{"vocab_size": 16384, "rope_theta": 100000.0, "qk_norm": false, "bias": "qkv", "parallel_block": true, "learning_rate": 0.00254, "max_seq_len": 1024}
Each number is 500 + 40 x the weight over its row's rms, rounded and kept within 0 to 999. Layers, rows and columns count from 0. Numbers have three digits each. The size before them is the row's rms in percent of the matrix's.

# layer 3 attention query, 576x576, rms 0.0976, rows 229-239,293-303,356-367, columns 432-575
114:521548520418476528427465465512551458475436457516493463461503523428569482399537542505528463458513502489482497525493501544503572524495502526500537517477447498501567522513492440488493496538422487477474583517539395418546506441496513487480418501475531488525522481545478645546540474476574492482456440463539478475562476478434528517465561479497504622471505506547406504484515487542453496554428527502524486459577520548568438432453565484445451
110:479480443524470456482470452521486550525546497466521484462555490490590473470512502430504535459515535461509504553448456511519508463502485477526525464495511511544468545552536533500539516513475513470448489502533577495494473466495546543501497444524488474540543498507532560490435448486464484568442472549494498484519520517527514508504581495457526482505530518509484463457499530482522442478477492519518437471474463540459397451645492490411481
096:490478513399469469558483451491483546546541528544469467504495469452525485466472607536505427531602489465570531487539506517468568495605528517549511489523412552492523525504527503501493545563504477435481451489468339548480495529512504451530553509513444540455521494501502517490436514532489517476505548498490486498504531516516390503477532489442545474562459451531487533519510445472505478479489491558470504540431501451463478486483534497508520
104:537421468523483512458474518490481472515485485559472555527455503512426512566477477558500512551536507418491540500514492514492490549547466560506473544510443370563509541445495512497488526465524534495569571530466567472481490390476497512507498523377464528505471513475463500411427610483489488490521487473514603429499536478538431515470540477432527422559497528465514445469491566513462452507496501494511476466456510470456487571602537524490449
109:534543522580528462516468470455488479473509490517566463488452600597543530524532472542452413504512533527472491587526496618519512541515518501484494446481522466533589503553570497529441515492482514508566535475577554475496487518475507544476557528506545551507575492525552517533516443540548454511460463476450579529431450487493527508507517580582474559582527549516445523482525510433540465504496497388487469491551545437566445505436429495535527
103:525504487499512459476480551462502464554521473470510516547438522489509506504419617489514522517506536496503479517520481517483537478542586461445519461414458522470522412467631485504479520490531438514472542523535436494443527509494558514487512540487514485509440505463497477475426408495521489497509481539436519560455523479496453525489519493471431574540474546519518516528523465509457500464462488483481515529477451500437481526578540537468528
104:500426515562480440535513487506464584482507530513556512520479509415589395502561529567486489508504492437451487526453519514453502564456541431458513442513418612491542474597456426501495501555532453516503456493513534498470477460513488527521455520413457492478528489513454455427475500487469547500529496435511501586527516486535507528448466452563417496505491465534547576445534486525475456473413521469499509499516513484526567478525505506555473
110:472496525506514527462494494493495441516486542503489551452525463552499502512440425494495532518534514507542506567575533465523516475468503549506477456448491561544528404540506506473496546477536512442454594452575470545505591458500514466486536502509465441475517483478489462570506470567436489487479496519505485491437497486518455517499444543436546564514480474443432475575469645505470496545497536503505545548475506393512513482465540502485519
107:481564526490519512506533549477489505546521473519535550496502470512555486519488507494492458527542500516512482516499471522440509461620465524541410508517565480491531399456493513456517478431470472511495499512454516544578552557483496469559595544471461475507577469518498461462498527600531469500495554516509427473440508478494454538486448527510482572467442546543463478496603534469512468506430516462559590546484454528457454476559498519543562
107:565466531446491497506499498521467480467516456403483444440517512567491537556513504461526560542536433618497530509551509488487434520500471452492516545468580466413411536487439503483488640474566534475517584502520436457557531534481485438461493494516507422493558504462466557573509530453487483568460544455561519500538515507499550510498507526482515533522526500480432492545473467497489502514532529423498540576544475463491497561480461522556524
105:512436572463493505518485447528484483560510382443497362537524482444581571399556540432553506611540500520502510567513504511524497486459525393482525482506460464436530501485438557430532478502497555448514493575584468458473514544497560442501522571473499544478497520584476447441545549545502495554513489488501487518470468521481532581465499587518476439483500516468497535499446527541502412560499505439498541464502537514546500547460466516561580
101:499443508450512518527556482554495491534513491502560467533473488524482476441569504481514501566512460521479478491546507486451492507498504509514596516476417489493579497526531465492483582584494512479553524590546474523468436481501509509580469431557535524519500504503507573501504565511454500520525491465516542578473534459515496501395514542492534486530532440560420513504490483535499512493520523501529552584535470490551506504497531461524481
101:520479465496465547512470437504494466572568499518389564512495447478505506555498542492451469436489464438467472433511460464514452451475517502513530470539480503475485547477457533507537480505460484478477482499466490447492513502492463517517559502490454454539499527522463446467422467525458458509491534497493469484552487510538467525525518470499496538504474482567551473467513462452519452540502420523519474507514525505435479497526476500452506
097:482477465505511478533531592478473544497465466584505434547450531496563520575509540541432480494444419484457479496472434498504458508526437516505523488485586457472538538546476503548485481566479472471455432458491447501446544505488515512488462555438595428492484523555523569451512491568462500427485508486489525596437495511505522493470510463487555473474438507517464510546442471536503464537513541492525522543439474574502551532466456466494527
106:519510523476504523517489577525493476458461468499532506467475472520517490466514482475497475545540512468512554526392501478578453464487406476533521442460476463502534487460442430451477539510511388482451416524470499519480476505458532602464435548436571509474522511478490520485487530490524548535483503474490453499566457490526479510533595531473503531500555459471507532419476432552448449575502548492440463488543467439458502467488452469467483
105:588417520507522536498476500473541518494504509508510455481480531494524462523532542520587457585450470495502527537491495515521543444526529417483462468531593527535508439524446492491454560465515575536577492499539414582480457505493517475545523496444493488481533488527548558524532548503506526473504472432509462526569456539505470468528451482512555530551495531537462489554494539547510432483410396531438555484418557527460547517534433525458466
109:529452507464482450512499560533511527480456407479447445545552451525551492508550571470496527543512496471523503433554519534498479514444511570559465430474569548471548590446517534497530474463554477493503485473557520551534530502492550560535570469483485435473562483516514525456484508426471498453512491490481463607462489516493528487436419460449543465500537565450477458506478509507498491534461515433483485490484493516480528593424501470516471
102:511536555569529466515519580507499445482533506498445519575513492584603450509462470506425498416511516498453509487519523530527475548514519487539559505467545484550431550462541564477508473422509474474475499532477500446489467519516475496471538482481511439510633488434491429495479576535465510498472537487517514471572489516587444475552527455491489544500512506486507533489450525577533483522431455444484479507479491488550482521504471514561552
102:600589492440522492517525494460482458421450504503498562482474524451471496537550444480447535524437506504506499586485484595514470520455464525589491500526557484520538467473504543479490593519466507562490537486495526542496559589460499477385580501567501461489459490489424453467532493536497485521513568572447515464524529518539551482493560483473529482427488508484543457560489482516497488546567482536445516506452556506556571482461516469484560
105:453442465521497512511521589469516447549477485444466509460507496507520547476457452491502527570480545463515540460569488514518501537544511495446475476497420469447486414505549501496471481516476513520477484450511479449515541583523434523573474390514494466413518522498481454508465503424489580419515548493535603508522467528526488580458461504441499498468520469491454538464496511498505539465555457485508490537343484480434498557532543492540533
101:507549416564486526570466483520487518498500447453519472464415482447512457515517351536473430545575545464502510472535458514445427518476457499486495535484462454492491517415475413464481525498485512454511532498489534515452490541495513508476567554451536495514530458548476466522481519548525522537515535467458435476506479499517476483467497472436472482539513500507484499483456540487598381495538487460444486455468506594515494453428495476538440
106:488509461536509452483472512554504520552557540470542487505482439588497484513503477519474461489468505507490508497498493468530485500496555477503516638481498588427468433449437408493505466511458453564495515491529532534473543526507483518452420489456541558483508530461480498513536438446445481535524535499511506529425470495483485538578476518445492464510482477454482585526556489453510471446473566520518540524467491487479463489494534497520506
118:520521583503501457555577462449514437493468538415493498517504459562475512510581487484417552535459461512508484521522495526489529413460492489473485516445518564459552555505471462534477548558514560470518452499583487491564527555492475387559490428523434509446503534480530446498508503581462472555520474491492502490457491498534494543507486544496516524502472503544468487498468541442507530515536509521531564513412474512501539518455435486515519
111:559499456490514473547487485448431497543485423449540495489582514464456485458487514507529522520498525540465507530578501512471524475518462570521484414484545479474541491408451490537490421472550472445449492486480536465482497492516479502462451422472511516529501507477473459459508489453484488562494566559535530479520490497476454531493512536564548491476466588465478460570507447477537557482526592455558469550460497540513539489449527457495521
109:477370471448500522501512509508521500508382491521466450508468493451475558498495541508562489490491550466516522464522489438502448476549546494544440519472452443459465564459578602418497461455486525540480471497510447476507522468518580523530535484531506505478532482515494551419501582566481537473488600488529455572534514514499492528553547602461538558476437494468536514480479490483565523451509436532493535434367546505488438517428503488494496
118:488528568558472504489503556443497502435457412500517526616481513561459516519608535575452507487514498494470479481549524533555464514494505523497519488493501547533500527567484506513450508520518487553487610487505559554524506507477425541550530432497507412509517517520564468498453502561418489572498491509455564522466510475475479509495427480535499515499544430626444476509505474449489528503411495513574492458467469551537603570438525466517489
117:465562473552549506535512429510502483488481511494486409458477491461431434492413512483540504445436504410535455472472474479479458478513535525448432575464529525536524464504480409506482527469500532488528457540446477538552482511466503456554478562441513513471499483497436487530507525573539484527497456562549533482547465510461455507432497485387487523538518476496468493481471570457489420504522518510487553564515524505453515518443416498520567
104:521525482550516512516539515503465493442518489476540493530508511485504470522491488500475510450518514558493495474481527525500503506517463549488523533534476422455532552513480445535513544451527559460534462479508585491515516514459514537532486532508522441520469463493443535533482460514528473533488490561505499403437486457519486486490528413458514478574493537530474544464522485500557499497511507481470487506559477478403527496423497513467513
100:481500448497515549550482459443533464552533458555520468485505496533569511566436551476461524451471481518496501510419497485515524512457519495493512570497470489460535441474513540488549517493497419560475415524473493456512474572457561469530501465506544469522397492524577482524541451456516487551522525450533514527600555508491537570497471453487445578506488483487502505477596496554469500509458536557468504483506507493453438483487468526541565
099:440507491586494475537475513470516462457504410418508441505457485413515438502488449476527521481521506429496546503536499498513418493506454434476518526483567555512485497440483554488514554575553473488462526463445533443510431512495569541494501530421387517485466473528525469483501494483496493523479470481487499486473501503522477479515548470468472515596526517503505542520513487474509478521482388525484509514528489489486528517461486540500459
124:529542507435505549439514451510449450495435461475522472468461549472410500532442525521472472500488492521501482469507505573459509474529494491474577487476489467458526429444562495471492606551467486511470485569548502501459526525463553438479537496546475493514457445552489578506454460499501493441506515470542505539565516525514458504517492542452482515478446449486416494472489486524447482519588495433491546560534522488485517519440459507471507
108:530481500507495564494500513557529444486503469483584583434476571577462440508499481540506434476480537607499566582526537476529450440490439429518528482474515512434488466508548506489484472585490493493489519530437474536476475569516495443516463450490568492588534477505463455521545565454542461511519560476538410475534492475531491499511451500525491521472482475485467479580534509519510477498510497527542489513476503566486445403569505510502518
106:547505531543484536567526535491556504522472543499490494565470484376555554575485483548489532522441478602500501477498535552465407534534482478534517500509482514465451543465537498548483485530492537516492489503605461547514498519488505427558493492575508487497532503514452491495525538451481498549539572444498483467521557497470486472577475574513508525475453495517447552432440487445516498533480478426476511485443574512478497427551463498526471
105:489472558494489507509488413520472487514478519481540467546550469411415462431623564527499452518505473498500480502531500521507499529524473508435509524512527427489481484449479555476508489489546487540522480573487532495558590475481518464481564485613481442459479475584549510469507509522499493546473440477510506465622467503446499474484466543485483537436490528488546494483506531563486503464528467493498535544426497457492481484392568458511515
# layer 3 attention key, 192x576, rms 0.0849, rows 100-110, columns 432-575
119:520525548393488530467495425455474516460496488509498469564436540515446463506458547520481519505487419500492526467533482485466482483461479570516508499576484486495507456511518494496478505513489537530540433496438509499533490488510558453478565495563489503489532444490478518532541436517520537508500513470571480426437443491482532525521567504495493420527439532446470500526486535436500457503532503519493475459508435456536528428508613469455522
109:570531450502510507451468525486475478486465504504428557518541596456490462488507549546479438511474514517535509466456439486546541511503483528514484508484551578531507530439531465506502493438493504502436465430564462449450494506493567519440555528482511537499543437440473455497520475449546568515478431505436409577464544523436502455562488518491498494465454462525488449490489481490436575520517580388474422531520454515475449508555569515512463
115:460446434533518475531450540451482511415544554518519508499532511508522462445540523436469490549555521508449487485450479493552522522596495497476502476512557471540469518466490465545486461579541465460533485512474424472508455515475463554576520512489479493498521510526496564493462525423499479466416501467482499518512470502454502482562482558517511524551520547461443514459530474463479472468496455549462501453593512506478444495586533492447495
109:487516506432493501526521499455560513448536438480471520487513484459505463388513481507508511525491524435521474448552448577497449462453536568491536539519452579449516453533562435520475491473438553458461525489561539495512455475521488489543485503493455494451568488458495415547508447555511498523552549453397424526547475517542453564412553420564500477561511484499537503484448490523485523447527461550416519475628558407575492477518491519501523
112:500532531441490473482558468416453479517448464512482511538500468501480554517468570559548522500488506523454496527588492523503510589589567546468477550487485469578560523494618532482533555525487535549546487480423566417503555506493517505554532580520471516455555492562492481495427545564458527459491526541515493458416491467550493553485457502527503501487483491427579556544500534475526508482528549425497491476416503509482444520540557555551461
109:530549529549538531520510479502529435450414440491502522533509469539517554432520506474518444393483521460492484577497496568527519484478408432530499488499499512490432529523571532437522530458470512468489524524457490485458500481462559587494526528581515417481426469470500557511488453477477547441448483559521493515503503537566533587484466501669524525557576532473487498528507518578526511586495547452534422443491462440587434498469445500500496
107:501479546494503491467549413494524445486541566500435486514443459538500489591524546536473487501500510501481493513465503506548463489564546496422469425465535511515548468448544496464479525521546500485429479515451421487505559491487521480457395526618545561508507538539536515518431464482513531474431535520456553529493491531474431491530528507478430505554497504502520499550597451495530469403478561514514478576528465533471510540540470579483503
105:497410482430501521488527518525458515532556490494550504473576505583504579478507559581491515521519517479493529500458545521524528483452442467517485441438470577372529521520447467514514566524510512464520457552475521446516462530491538500456487549490498437453398491469451435467515484509462540481514609545471414464581475519523482499451468466590470444539488451459554496581456491457517561549505516542460529546447502516520575529487485505436460
120:535442455506493504456412509531521571479552507525561441490524520510498431483506546508431474621486523526497542465570553454490461435508511539464448422425518499472531577535597477456497479496524470435527511463494542495602620512537550476587546500477472493522536500488555561517443478491484460448444487439486490535488461515472398428513491497495503476512492516467450538525471544553490420533499489528500448480551428497522513552417513477492461
113:467526499587469513489558488445472521413502483529456505475492533538514512531551515448542471495550518525469453433512507561473447490541454505566479442509523590543534546428456423512523536426493580591533605576432481486467478453499487532501439451507447522524522448515503487485488485485523421476505510455429427416465546508526475502477469518454557501520493508528554579538532439533496449523468475485533538537559424497547414480434444479500519
111:432540542461460474434448515542520451421478428526491520491541488492477572478461460446562559462479471559493556480551535517490506500501477522502415538468509447494426518502522524470474532513554495526477564476453422448449559522511508494480535475498392461459526539417496463562506483436485494489401448512469504557550533543559523525473518498518550456440513449524419489533531491493430608493519572400464534529509475395539520568465515502466516